Each number is 50 + 15 x the weight over its row's rms, rounded and kept within 0 to 99. Layers, rows and columns count from 0. The size before them is the row's rms in percent of the matrix's.

# up: layer 5 MLP up, 1280x320, rms 0.232, rows 135-177, columns 240-319
# down: layer 5 MLP down (transposed), 1280x320, rms 0.108, rows 135-176, columns 240-319
up135 094:66 38 79 47 64 27 36 46 59 49 58 34 37 51 45 57 35 44 73 21 41 46 54 43 33 70 61 47 52 22 31 54 34 57 61 39 39 50 34 40 69 55 75 35 58 33 54 83 26 56 54 54 52 42 55 78 52 60 79 36 50 43 57 28 62 55 73 57 69 40 57 40 45 68 63 72 50 46 72 75
down135 098:24 59 33 60 64 36 39 18 34 48 62 64 46 58 58 44 78 40 50 41 56 34 45 40 14 44 77 62 65 52 40 76 49 59 32 70 57 45 43 56 45 55 52 44 47 57 61 44 47 22 23 21 66 52 68 41 74 66 50 43 39 45 42 42 43 48 59 57 30 26 35 64 32 39 50 48 45 40 45 19
up136 096:82 39 26 31 68 67 81 31 55 52 68 42 46 49 45 49 26 48 56 58 42 55 52 40 29 33 43 56 62 54 37 64 51 48 70 30 54 34 47 36 73 45 47 58 46 63 36 93 40 64 57 60 38 34 46 43 50 68 51 49 68 70 27 36 67 56 28 76 52 58 23 60 59 39 43 46 79 69 47 66
down136 093:35 44 61 52 53 58 55 62 40 43 46 59 61 34 59 58 25 42 62 38 74 93 47 63 40 61 38 24 60 28 46 44 59 50 40 46 56 57 46 33 37 37 39 18 48 45 39 56 57 53 56 39 61 57 52 40 37 52 41 72 57 27 44 87 50 58 59 39 33 31 64 59 45 43 65 58 58 06 27 58
up137 101:31 54 34 77 53 40 56 42 59 42 62 54 36 48 60 62 45 50 52 64 58 47 57 64 54 36 74 31 46 51 66 36 63 26 33 40 44 14 45 65 20 47 53 53 58 58 37 59 53 49 59 16 43 59 52 51 30 62 59 35 65 50 30 00 53 59 29 32 36 50 59 49 60 52 48 46 73 54 73 39
down137 101:25 63 42 57 59 73 57 42 49 34 42 39 51 17 63 70 30 46 99 46 37 51 72 66 44 40 50 77 49 43 62 66 62 48 36 52 68 31 58 58 37 77 63 25 54 42 61 36 42 42 50 52 57 56 48 63 60 50 60 49 44 66 56 73 46 64 52 28 49 41 24 39 39 40 43 53 36 70 53 48
up138 096:35 58 64 48 56 60 48 32 43 40 44 09 59 41 52 60 40 50 86 56 33 32 55 65 64 26 47 35 32 51 28 56 37 61 25 68 45 44 56 31 35 36 27 52 39 69 51 50 22 33 36 34 70 56 50 48 48 43 70 40 52 50 32 51 53 57 57 81 44 44 55 49 23 57 68 55 41 40 73 41
down138 093:30 58 63 55 41 53 42 36 65 74 56 46 38 48 51 38 31 41 38 47 36 57 55 36 49 38 71 47 78 46 36 60 41 50 61 60 31 53 57 42 31 20 33 37 45 64 48 39 46 61 43 38 78 62 35 47 40 55 46 49 60 38 53 62 57 38 45 58 33 56 71 51 51 38 60 37 47 60 67 62
up139 087:61 45 47 47 50 64 54 47 56 49 80 36 59 55 58 54 33 74 41 16 56 65 79 51 55 34 54 82 53 43 58 51 51 21 34 52 59 53 34 49 46 39 61 64 58 39 46 61 64 86 49 38 59 20 64 45 53 54 56 68 65 37 43 45 69 77 40 51 63 83 58 53 26 28 25 52 50 35 46 41
down139 096:52 63 67 83 58 79 46 42 39 38 56 59 50 46 31 64 41 69 56 33 68 59 70 09 61 36 53 25 29 38 30 67 40 84 83 53 51 37 52 45 43 57 47 61 40 74 57 39 68 45 55 15 38 59 52 51 47 68 53 35 41 73 84 34 47 33 37 23 45 21 51 42 63 42 63 35 45 41 49 66
up140 106:62 54 64 57 67 55 50 83 79 56 70 24 58 87 55 58 49 62 46 35 49 39 58 53 43 77 56 45 48 48 60 60 45 62 39 50 55 67 52 82 64 60 31 42 32 77 44 41 52 66 35 36 16 35 48 44 57 39 38 22 47 23 23 41 47 54 53 51 64 44 46 41 50 26 57 41 56 45 35 51
down140 105:78 65 24 52 71 61 66 65 50 53 51 33 39 58 56 71 35 59 38 44 43 72 53 55 21 68 32 52 68 48 39 47 45 69 56 33 73 55 52 55 77 45 45 54 35 74 50 67 42 71 42 55 62 61 39 41 56 50 62 62 35 24 12 55 47 44 24 29 42 56 39 36 67 52 33 67 42 63 50 26
up141 102:62 24 67 62 22 55 50 36 62 43 40 73 60 70 40 71 61 31 42 61 53 34 55 45 31 57 45 28 68 65 48 38 68 75 88 43 46 61 47 32 72 33 53 47 50 45 16 62 56 46 65 34 46 37 49 51 59 55 43 46 36 70 64 49 26 76 14 64 57 41 59 52 26 58 32 27 60 49 73 89
down141 106:64 59 59 82 45 83 37 36 58 34 69 30 44 29 28 35 44 58 64 38 53 73 34 50 65 61 45 64 97 32 46 55 71 31 38 74 50 73 83 43 61 48 35 46 64 45 24 67 52 59 49 52 69 64 55 51 36 44 54 41 39 58 46 70 70 24 53 54 51 63 24 66 45 49 55 68 40 56 51 27
up142 113:41 53 58 86 47 41 65 12 82 30 39 33 30 81 71 57 57 53 35 62 54 51 44 29 64 50 52 67 57 39 60 59 39 44 54 49 54 63 39 63 40 48 49 49 52 40 57 72 31 68 76 35 66 38 61 65 63 43 79 63 53 56 33 44 61 53 69 64 36 71 84 48 33 54 40 36 39 56 53 53
down142 119:48 57 50 11 06 68 64 30 53 53 51 45 45 58 46 79 45 63 46 39 16 61 46 42 66 50 55 58 57 18 63 38 38 44 66 71 56 52 40 63 57 50 63 74 61 50 45 34 50 53 55 63 56 63 34 46 62 72 39 56 61 25 52 61 76 62 49 18 45 40 75 62 30 65 30 61 60 34 45 54
up143 101:56 41 61 45 52 60 58 49 50 81 41 38 44 45 53 60 43 46 27 56 54 07 22 64 48 72 44 43 60 38 48 52 58 48 47 57 52 39 43 57 75 41 58 48 47 56 69 40 36 70 47 50 57 57 80 51 60 45 86 80 52 48 52 11 47 79 60 33 59 47 29 65 50 48 59 36 49 44 42 33
down143 093:53 42 42 49 21 24 41 28 56 73 24 37 48 38 23 59 18 53 26 47 66 34 47 37 81 47 57 49 36 23 30 51 35 42 58 77 49 60 66 47 57 26 78 46 54 16 68 60 63 19 57 68 52 49 57 49 30 53 49 57 27 50 79 67 77 48 38 56 22 50 52 58 79 50 20 30 60 72 56 41
up144 094:53 67 56 49 44 41 51 41 45 54 49 51 40 56 57 62 44 22 40 52 62 37 60 45 41 36 62 81 41 49 50 42 73 59 78 38 58 64 56 96 42 24 67 74 27 51 52 21 49 57 16 29 56 49 45 55 44 47 67 66 44 36 66 44 45 41 66 73 74 33 59 39 49 50 49 63 52 59 54 65
down144 100:60 42 51 75 44 35 55 65 46 40 26 51 49 36 57 62 52 61 45 41 59 60 26 29 56 37 51 71 34 27 46 43 24 69 36 62 56 40 27 68 29 51 39 53 84 41 57 63 62 51 71 43 24 54 76 36 36 45 74 47 49 42 31 41 42 67 50 53 26 36 56 31 58 63 70 59 76 70 42 54
up145 104:74 42 81 40 47 69 32 52 84 60 52 61 51 63 54 57 67 44 44 30 62 75 41 55 34 31 52 59 37 54 54 54 65 69 52 29 50 39 46 48 35 45 53 30 33 39 31 55 78 56 60 56 21 09 57 36 74 39 51 23 36 38 48 68 22 48 37 56 69 29 55 64 30 43 40 61 60 51 45 65
down145 098:52 58 48 28 38 57 61 33 68 61 67 46 73 38 24 43 56 73 90 34 48 46 41 67 44 42 48 45 27 67 55 86 51 61 37 31 00 42 48 46 58 68 52 34 59 57 24 61 51 18 36 60 32 71 56 37 34 57 49 67 46 33 76 42 44 46 55 71 51 51 35 46 53 43 28 44 38 47 36 43
up146 106:55 38 59 61 65 19 50 55 68 33 60 70 41 33 57 48 33 77 43 43 60 53 74 67 35 44 69 75 75 42 44 09 76 52 20 33 56 44 45 36 24 89 41 40 51 55 48 70 55 50 56 30 44 37 75 59 66 59 59 42 56 30 47 58 57 62 63 53 46 44 65 36 60 52 47 30 55 34 33 66
down146 103:55 28 39 49 80 57 69 74 36 31 62 63 56 68 32 54 51 77 54 58 40 57 31 69 38 46 39 52 46 61 44 38 51 53 43 62 67 75 71 60 49 83 59 67 46 74 52 50 78 25 54 32 39 44 36 72 93 34 54 43 50 37 44 63 47 37 64 32 42 78 54 47 54 47 83 41 36 35 48 51
up147 098:77 30 69 48 46 45 51 31 51 77 43 58 74 61 55 39 53 52 47 72 34 46 67 13 56 39 30 46 67 78 67 33 19 42 53 68 59 39 41 17 75 61 72 29 65 59 64 62 56 64 16 45 39 44 33 56 52 28 75 77 60 63 42 36 48 58 57 47 38 46 32 41 35 54 22 44 37 76 67 49
down147 098:51 38 58 44 48 68 62 71 41 66 68 37 24 29 72 53 45 36 46 72 74 57 32 51 71 25 42 46 52 45 65 43 55 73 47 47 67 64 51 32 26 29 67 47 57 62 31 79 50 52 38 67 59 44 50 53 65 35 34 58 41 65 55 49 63 50 65 28 35 45 32 44 62 59 57 32 39 39 68 46
up148 096:46 48 55 45 39 43 55 55 42 58 46 30 77 58 60 49 29 47 35 41 46 30 50 43 60 35 46 64 43 56 45 56 52 50 54 70 44 28 50 34 67 63 70 58 36 40 76 50 57 42 28 59 73 53 43 45 52 62 62 32 74 59 49 49 33 31 54 61 53 42 47 74 55 71 14 36 37 39 68 51
down148 089:43 44 63 58 32 47 38 66 29 80 44 66 36 37 45 57 58 61 52 45 72 33 24 55 60 58 38 48 40 49 67 60 51 56 57 36 48 46 53 35 29 30 54 74 42 62 21 68 57 81 43 31 54 48 53 48 77 62 55 58 35 60 50 60 66 49 54 61 34 66 51 51 35 47 13 70 35 66 54 24
up149 108:59 61 60 65 41 46 46 39 54 84 38 55 56 45 49 58 59 56 37 41 65 31 58 61 53 43 44 58 55 46 46 31 80 49 52 71 65 35 45 43 38 44 55 58 38 47 65 64 29 39 77 76 63 37 44 34 44 21 41 58 62 59 56 37 52 68 25 35 49 21 51 53 32 46 47 51 76 20 43 59
down149 112:43 45 53 44 50 34 43 63 32 41 54 48 74 66 18 54 49 40 50 13 52 29 57 42 64 52 59 50 30 61 66 39 61 50 51 44 48 48 59 47 90 55 59 58 38 22 29 53 42 41 67 76 45 55 47 33 63 32 43 58 42 50 75 68 45 42 66 41 38 49 57 33 26 50 68 74 93 27 42 70
up150 102:53 21 50 65 56 34 51 58 59 53 50 43 65 46 58 45 51 73 39 19 44 30 52 54 40 61 41 28 78 60 28 44 63 66 13 64 81 43 52 48 29 37 43 52 43 55 70 44 20 68 53 49 40 64 40 45 77 57 34 37 58 45 43 66 36 54 52 49 52 25 46 53 78 46 23 34 74 50 47 60
down150 097:62 42 73 35 47 31 43 51 60 49 31 58 60 44 66 47 63 44 59 68 47 31 39 53 58 61 40 60 42 57 63 23 48 55 52 59 54 76 45 58 57 31 40 52 50 55 45 58 41 54 62 61 43 76 53 53 35 51 56 35 57 53 43 69 26 61 71 45 02 43 41 66 46 63 50 25 40 56 26 78
up151 105:60 24 48 55 28 63 53 20 62 62 70 58 31 38 55 67 74 27 39 38 41 78 36 23 31 64 55 50 40 74 42 52 50 48 32 67 33 48 53 65 56 54 34 42 42 44 39 30 57 45 54 79 56 48 65 39 45 34 44 40 64 41 56 55 55 42 56 50 40 43 47 70 38 54 39 63 57 38 71 38
down151 101:77 56 60 75 40 36 73 62 68 47 43 68 53 30 55 40 48 49 42 54 53 63 44 12 63 57 89 55 47 57 54 60 32 59 32 36 46 41 68 31 73 27 43 38 54 60 32 23 55 67 57 66 57 40 57 47 58 44 38 34 37 40 37 41 53 49 57 32 50 24 44 28 41 69 34 21 08 63 48 31
up152 100:53 50 58 26 60 57 48 57 37 67 40 45 09 61 54 38 70 59 62 51 57 52 30 56 32 64 32 62 33 53 43 57 55 24 39 54 46 29 68 42 51 55 30 34 60 48 44 77 50 61 61 37 60 63 58 72 42 66 28 66 57 87 35 39 81 57 45 50 56 50 38 65 39 50 10 22 26 43 62 71
down152 094:71 43 41 72 54 74 93 46 71 39 20 55 39 37 43 62 44 50 54 25 32 42 63 47 71 41 41 74 33 35 69 70 65 60 32 52 61 56 62 61 23 68 45 55 67 66 59 51 58 49 46 30 45 58 53 27 43 46 40 59 24 72 23 42 29 33 49 37 37 48 46 56 51 69 53 38 49 51 37 46
up153 098:27 30 46 38 44 35 44 62 54 43 46 44 43 56 50 75 74 55 66 59 54 47 41 59 61 33 71 38 75 56 38 35 48 35 54 51 55 40 24 56 85 56 30 51 67 61 31 56 51 59 13 66 64 56 73 32 51 33 66 63 49 58 63 54 27 54 40 37 61 34 26 65 41 53 54 39 48 30 69 48
down153 097:54 56 42 54 47 34 66 74 19 46 33 56 29 57 81 62 38 63 58 38 37 50 67 41 41 26 55 47 40 54 49 51 57 58 23 52 70 56 51 52 54 52 48 42 65 72 58 15 57 49 44 38 20 37 50 68 41 45 60 47 41 39 38 61 55 34 45 54 65 80 65 67 62 51 35 49 37 61 18 44
up154 101:30 41 60 65 59 52 59 69 60 53 57 49 43 66 60 46 42 57 53 55 25 48 20 56 41 51 53 51 51 32 65 43 49 46 55 22 49 56 51 51 34 34 82 58 14 72 50 84 77 67 50 45 62 37 45 55 60 44 58 76 66 68 24 47 61 43 73 57 76 57 66 37 43 48 50 48 35 69 64 26
down154 100:58 68 65 50 37 51 55 38 72 63 37 51 24 39 30 30 48 47 35 39 44 28 30 31 45 63 29 73 56 57 23 24 39 52 64 62 65 85 63 44 51 45 42 46 50 51 42 57 78 59 62 67 53 50 39 58 19 64 46 57 44 58 22 54 65 51 73 65 63 33 45 42 64 61 14 52 37 59 55 65
up155 094:71 77 58 64 38 32 54 78 46 45 56 43 52 37 38 67 88 48 68 49 57 35 25 32 54 73 37 52 58 46 17 32 44 72 34 66 76 34 49 42 50 34 51 52 29 61 64 57 54 53 51 77 51 50 40 55 31 43 64 26 32 37 38 48 56 41 91 56 38 34 43 66 54 66 57 43 60 41 13 45
down155 090:38 49 68 37 46 57 66 60 54 27 26 59 22 41 61 27 23 34 38 61 51 43 41 90 70 69 37 37 49 32 70 61 42 44 47 20 47 37 46 42 46 39 48 50 35 40 47 50 63 55 71 10 40 62 64 35 69 57 52 55 78 30 58 46 44 51 33 60 43 75 41 29 50 51 31 45 58 48 50 56
up156 103:61 60 69 36 38 54 31 69 67 50 83 56 58 64 42 35 76 28 62 52 55 54 35 63 36 55 59 32 56 51 46 21 39 57 59 50 71 57 43 43 32 32 19 65 14 63 54 38 46 43 36 67 34 48 58 44 44 42 45 75 31 55 33 61 55 20 50 59 66 69 33 47 40 35 33 54 29 51 39 58
down156 099:42 45 40 69 33 38 50 80 67 54 57 65 80 39 54 59 41 51 42 43 48 62 50 38 37 64 51 29 29 47 39 73 48 70 29 77 22 43 55 38 38 35 64 66 62 59 49 62 54 57 61 42 48 39 48 51 55 79 66 25 68 49 59 29 76 31 56 44 15 42 90 50 57 65 72 31 74 58 43 61
up157 104:44 57 87 48 37 38 54 73 40 61 12 60 38 46 52 55 66 67 28 55 46 46 56 43 53 38 47 47 55 51 42 54 69 30 56 52 70 43 67 32 47 43 40 28 65 57 41 58 43 78 39 69 43 37 56 48 64 41 72 18 42 44 31 52 58 47 52 45 55 26 42 78 26 38 07 44 56 35 36 53
down157 105:39 46 56 53 52 30 34 58 56 50 48 78 38 47 55 67 55 16 60 53 73 31 27 81 44 60 48 39 64 34 41 53 39 63 59 95 72 43 60 41 60 27 53 42 15 46 46 67 52 47 60 61 33 46 72 57 62 68 37 17 38 72 88 38 40 35 37 59 35 53 58 45 60 73 39 66 41 92 21 13
up158 094:51 54 27 57 43 63 59 33 38 51 58 67 66 32 56 52 61 67 71 84 54 66 58 72 68 31 55 22 42 38 53 33 61 56 26 60 51 50 54 41 76 44 21 36 42 50 69 46 29 37 50 48 42 53 26 45 62 46 52 41 21 36 58 56 65 44 59 47 46 43 33 40 71 24 38 30 71 47 67 60
down158 096:55 26 63 23 46 47 57 25 72 23 58 66 65 61 80 22 74 51 46 78 52 40 45 77 61 37 65 39 63 92 63 45 45 21 49 51 41 56 80 38 32 42 30 43 55 41 47 56 58 45 70 43 43 57 31 19 45 65 36 74 51 66 46 69 48 43 40 44 50 69 56 61 68 48 63 42 65 63 60 38
up159 104:53 64 81 37 51 37 39 60 22 75 40 40 50 52 71 24 57 32 67 36 63 69 52 46 52 32 32 47 69 39 29 36 30 73 72 37 45 13 53 62 43 48 63 65 23 37 47 70 54 45 53 51 76 59 29 56 58 60 74 37 52 83 66 85 54 62 53 23 41 41 47 67 38 78 37 49 67 40 52 38
down159 107:36 59 39 60 40 47 46 53 27 70 66 31 25 36 56 58 48 71 21 33 36 79 80 61 58 74 40 55 78 75 36 51 56 43 67 61 37 62 80 65 74 56 51 60 52 35 45 38 52 50 26 51 34 55 50 42 85 75 52 35 74 45 54 16 36 35 52 64 42 45 43 40 63 43 60 43 40 47 37 65
up160 108:89 72 26 32 20 59 63 23 64 51 44 64 74 68 54 67 58 25 27 72 39 16 85 55 50 36 29 54 67 29 56 34 62 30 71 28 64 58 69 42 54 40 50 46 38 63 55 54 26 48 54 39 35 76 75 52 54 64 62 27 56 43 79 48 35 49 39 31 66 23 69 52 45 43 63 69 75 53 51 62
down160 108:44 58 51 54 57 54 33 51 58 40 67 76 34 65 54 60 45 63 39 44 57 41 54 52 53 34 56 24 82 56 10 48 49 34 67 44 36 38 54 65 57 50 62 69 30 58 45 27 44 47 69 34 73 85 47 47 45 67 66 74 32 61 64 48 60 49 60 47 39 56 59 38 27 09 37 67 33 62 47 18
up161 097:49 34 39 79 57 17 67 53 41 48 45 58 40 61 26 62 53 48 42 53 25 18 35 61 46 65 72 54 21 42 18 64 61 22 36 52 57 68 63 26 64 81 44 42 53 45 28 88 55 77 55 52 23 71 53 47 30 80 30 58 45 69 48 56 30 66 45 40 58 56 30 56 41 72 39 64 47 35 42 40
down161 107:44 42 35 80 76 32 61 31 47 32 44 07 52 43 47 67 63 71 68 68 25 29 52 45 39 56 55 66 40 11 46 23 59 37 56 52 48 52 76 78 52 45 47 58 73 72 46 57 33 50 55 38 37 69 20 73 37 48 12 75 85 32 20 43 41 37 27 67 48 42 34 42 48 60 55 50 34 46 37 70
up162 109:49 53 74 23 34 52 33 45 40 47 44 25 51 51 59 23 66 50 29 45 52 26 86 71 47 19 42 57 56 47 56 66 47 50 51 62 55 34 52 57 49 36 24 80 50 44 54 48 39 59 61 49 25 48 40 43 40 51 87 40 32 45 50 41 29 61 49 35 40 58 82 41 35 37 19 20 57 40 64 46
down162 105:51 53 50 47 13 48 22 33 53 54 43 46 89 30 40 41 69 71 46 72 25 40 48 65 26 48 72 61 37 26 64 63 47 80 26 57 48 54 69 46 72 39 27 56 54 48 67 39 51 64 51 45 76 55 41 72 25 61 55 77 69 64 45 37 41 49 47 39 56 34 51 37 59 60 52 40 46 51 79 49
up163 105:42 54 76 34 47 36 62 51 41 64 39 23 52 86 54 81 35 48 59 38 49 71 44 53 55 79 66 37 53 45 28 44 73 45 73 49 44 36 62 43 90 41 21 51 52 54 45 57 39 10 37 38 18 52 46 66 49 48 44 87 57 49 38 30 65 58 49 37 57 53 50 71 46 66 44 58 50 52 61 67
down163 106:47 32 47 39 47 45 55 74 25 61 62 35 62 42 34 74 38 57 41 42 48 63 48 33 66 56 70 65 54 63 34 27 57 73 32 39 44 30 21 33 47 35 51 64 47 49 47 41 60 90 77 42 43 45 43 21 51 31 57 68 66 37 67 61 41 40 49 19 47 49 49 39 73 62 37 71 29 44 38 49
up164 103:40 26 47 29 51 56 55 66 42 71 53 88 53 50 54 37 57 44 39 32 46 76 43 01 48 69 36 42 62 60 68 61 65 84 54 44 48 48 63 14 49 34 58 34 41 38 53 79 32 36 47 50 73 72 48 50 37 62 74 39 66 65 48 52 38 32 60 42 44 44 65 40 59 62 56 32 58 75 58 32
down164 099:50 39 52 61 48 29 51 57 89 60 62 45 64 50 46 38 99 56 54 39 39 61 34 56 89 46 39 58 55 32 56 46 38 54 54 47 39 52 49 39 27 51 76 27 30 49 37 45 62 42 13 40 43 45 30 42 44 78 48 65 45 53 61 65 36 52 39 39 42 59 48 69 62 34 36 51 34 57 37 29
up165 104:37 71 49 31 55 16 26 56 49 60 44 40 43 23 38 77 75 48 52 88 66 32 36 39 40 29 45 43 61 57 28 46 55 53 71 45 64 77 02 55 44 56 42 40 57 56 83 31 52 25 52 43 38 57 65 99 05 43 56 53 62 60 45 41 59 51 52 27 68 41 44 58 54 66 41 38 44 59 32 57
down165 107:43 57 68 52 72 50 47 19 57 59 49 57 63 55 23 81 41 49 37 25 58 55 23 63 20 41 68 25 30 53 33 46 53 61 42 53 54 29 55 64 51 45 36 49 46 44 39 46 43 60 44 38 49 55 57 56 46 51 79 52 21 31 47 67 65 61 44 53 46 83 45 49 84 30 27 70 38 47 50 31
up166 099:55 60 52 65 47 37 54 66 49 26 47 35 67 30 51 34 56 50 79 45 66 62 37 55 61 28 22 28 45 44 56 26 60 30 36 44 47 73 23 92 60 54 39 63 58 59 41 43 44 46 36 09 38 53 36 18 27 63 49 22 31 58 50 22 42 57 22 55 67 62 58 62 28 50 59 50 56 72 61 43
down166 094:51 65 54 53 52 47 28 38 46 58 49 45 42 50 58 33 53 49 35 67 37 24 48 39 41 56 36 71 32 15 43 64 54 44 49 47 47 33 40 32 39 53 39 34 51 49 69 39 56 33 21 82 47 11 24 58 65 35 54 54 67 44 39 65 57 35 71 58 40 46 47 50 64 61 47 51 70 13 27 65
up167 094:50 36 50 48 43 34 48 48 47 67 34 50 50 39 57 63 64 61 39 54 39 65 31 47 42 47 53 30 61 15 70 59 57 56 65 50 46 29 72 81 31 44 53 60 40 70 39 59 48 50 31 49 43 61 31 58 67 81 25 46 64 48 51 47 40 57 42 51 35 51 47 38 50 67 54 61 51 65 47 45
down167 097:35 46 45 51 62 51 41 71 52 11 59 70 36 45 47 49 27 05 37 32 47 66 54 66 38 54 43 57 37 60 40 51 79 52 71 58 60 53 31 56 44 32 26 84 33 53 72 48 46 51 55 34 51 50 49 52 32 29 68 45 41 72 44 73 69 70 61 23 54 38 79 52 68 29 59 40 29 51 77 53
up168 099:64 47 53 45 46 56 42 25 56 47 54 44 26 42 49 31 49 35 45 47 55 68 52 21 48 62 74 64 42 45 56 76 38 49 75 65 25 38 25 80 81 40 54 56 62 45 63 83 56 56 56 60 46 46 59 37 36 67 45 54 35 39 30 48 52 28 33 41 43 48 54 38 79 55 44 30 51 61 49 56
down168 102:59 51 39 43 74 52 55 44 36 24 47 67 57 43 51 34 38 39 26 51 74 35 41 69 32 63 12 17 38 42 53 54 64 31 43 78 44 34 27 74 05 71 47 68 52 42 31 31 45 49 73 34 52 35 40 66 30 44 60 67 44 81 28 61 47 71 57 49 36 75 59 44 71 39 51 45 50 66 49 64
up169 096:62 45 62 68 45 40 24 48 72 39 59 50 30 34 55 32 30 33 28 47 68 51 54 49 63 77 47 52 37 95 55 55 32 43 53 26 51 52 54 58 32 67 50 54 68 46 47 62 34 80 60 45 46 61 66 47 53 35 41 65 29 51 34 67 65 66 44 51 54 59 51 50 50 53 21 53 40 40 70 10
down169 097:50 46 39 54 44 30 22 40 51 58 45 16 66 39 58 55 58 26 53 59 58 65 59 61 70 66 52 62 54 44 43 55 24 67 11 58 37 53 76 52 70 57 43 50 77 45 44 45 40 44 72 56 58 56 48 50 43 22 31 30 26 39 47 70 62 66 39 39 73 33 56 63 36 81 44 34 49 31 45 32
up170 105:52 49 39 77 55 34 57 52 68 52 31 39 62 54 45 32 53 55 39 33 68 39 86 55 65 68 54 58 36 54 38 45 36 42 61 54 69 58 45 68 40 43 63 52 68 45 59 72 32 50 31 42 60 73 66 30 52 33 63 52 24 51 45 50 46 41 44 69 34 31 45 75 19 38 58 47 97 64 41 49
down170 108:48 48 65 61 66 46 18 58 60 34 44 77 88 49 40 54 61 61 62 35 68 59 60 57 65 57 22 45 74 33 52 34 55 46 33 55 41 72 59 63 54 71 32 51 56 59 35 51 77 51 35 64 33 49 47 53 50 65 41 64 82 76 25 50 62 21 45 46 45 48 73 36 50 54 59 59 80 62 42 76
up171 096:56 55 42 47 18 34 62 21 64 82 46 54 66 44 49 65 56 44 27 44 42 41 30 39 44 69 33 60 43 28 60 51 56 36 31 38 35 38 43 38 54 53 22 54 31 54 61 44 35 65 76 64 44 70 76 53 58 29 51 08 64 47 51 56 49 66 62 48 53 31 78 25 39 54 52 42 33 51 53 41
down171 098:54 48 35 48 26 62 47 75 67 51 83 50 69 55 50 42 58 51 30 46 50 41 71 54 37 37 58 79 15 56 66 24 66 67 72 38 54 68 27 29 61 74 46 59 43 39 20 44 73 56 71 59 37 63 52 38 43 65 29 36 24 56 41 52 53 63 53 45 30 53 31 65 42 42 54 69 66 38 43 33
up172 096:55 59 61 50 63 47 59 51 27 15 21 52 48 48 54 80 33 46 32 47 25 57 57 42 42 67 46 27 57 39 51 40 87 56 38 54 51 46 53 61 54 42 11 84 52 51 50 56 58 52 69 41 57 50 88 69 54 52 80 38 21 59 56 61 51 66 41 50 65 76 69 53 54 62 50 31 42 81 52 40
down172 092:51 55 42 56 70 40 39 55 28 47 22 62 30 73 45 59 31 23 37 56 66 59 46 49 32 80 37 72 49 31 58 65 50 60 54 43 61 49 50 57 70 30 44 33 56 53 48 48 25 68 60 42 56 36 48 31 50 46 58 78 52 50 66 85 64 60 78 53 31 61 42 53 60 59 70 26 35 29 41 33
up173 098:51 34 63 42 28 55 44 29 48 52 36 38 37 68 44 48 83 22 54 72 38 53 35 66 49 61 37 45 78 30 64 39 43 78 34 58 47 37 53 29 55 65 49 51 24 41 55 60 53 71 36 46 51 58 44 33 79 53 61 63 32 63 46 56 35 07 32 38 59 54 59 45 53 61 27 46 47 66 23 50
down173 096:46 29 49 55 79 48 38 81 52 73 32 58 34 36 49 38 48 67 51 23 56 44 61 69 26 79 39 59 25 75 62 39 70 68 51 50 77 46 59 32 31 57 42 31 48 58 65 22 65 19 42 89 48 65 59 59 28 56 45 71 62 57 53 35 64 69 70 23 36 37 48 67 53 49 45 66 55 52 61 49
up174 105:65 64 75 50 61 41 31 46 52 17 45 38 40 45 62 53 46 26 75 37 40 52 51 44 51 60 47 29 36 58 41 75 69 61 25 61 26 30 48 49 53 56 19 43 33 71 42 49 73 45 35 53 37 59 35 60 63 37 37 53 68 41 56 50 22 54 57 83 53 48 63 41 40 58 38 48 62 72 63 38
down174 120:23 55 31 55 51 58 54 29 59 67 39 71 31 60 70 52 44 51 69 25 48 43 45 48 53 51 49 36 59 54 62 78 54 52 34 74 36 14 33 64 49 29 40 41 42 74 51 77 26 64 51 54 73 48 58 59 67 27 37 63 67 54 45 74 31 56 63 34 57 39 70 46 39 47 55 51 44 71 48 53
up175 091:39 51 86 51 23 59 37 68 62 53 31 34 45 51 45 76 44 33 45 52 14 47 57 52 63 89 43 37 59 67 49 40 28 42 42 42 51 73 37 58 75 59 42 45 52 45 81 31 72 73 77 65 63 29 43 34 47 31 32 45 54 44 34 57 52 49 39 59 42 31 62 55 29 82 41 45 36 20 35 41
down175 109:42 40 22 59 72 66 63 43 44 61 80 62 42 44 32 52 45 67 43 43 74 26 31 74 36 18 54 55 60 39 33 57 62 50 83 59 54 49 40 66 36 11 48 55 56 77 30 58 54 54 45 38 72 57 44 51 36 68 61 68 53 46 56 53 56 29 68 64 49 48 48 44 76 25 52 57 61 86 42 47
up176 106:66 27 61 52 56 62 36 68 67 61 21 66 15 39 53 55 40 60 69 71 40 48 62 40 40 62 62 57 30 53 55 48 28 62 45 55 37 32 36 53 53 72 51 51 35 57 76 65 44 46 38 62 68 73 39 34 58 54 42 62 56 68 44 45 51 44 34 34 60 52 69 68 32 44 45 49 57 86 17 44
down176 106:11 47 55 65 54 82 61 28 40 39 53 38 81 42 39 77 76 52 73 52 47 30 49 50 63 56 62 49 68 12 73 56 66 99 36 73 63 36 45 51 43 77 57 43 73 34 33 89 61 33 35 53 43 59 37 28 52 48 59 43 78 56 44 49 45 19 59 01 61 47 50 59 77 84 45 71 30 40 29 57
up177 081:69 31 37 62 58 52 70 68 28 63 40 57 61 72 43 55 55 53 57 70 29 43 67 24 13 49 25 69 43 31 42 60 24 43 78 72 52 26 70 76 53 50 47 67 77 30 62 65 64 36 52 61 64 52 54 65 48 57 33 48 63 48 58 52 31 74 30 36 66 53 24 51 57 28 38 44 47 69 61 52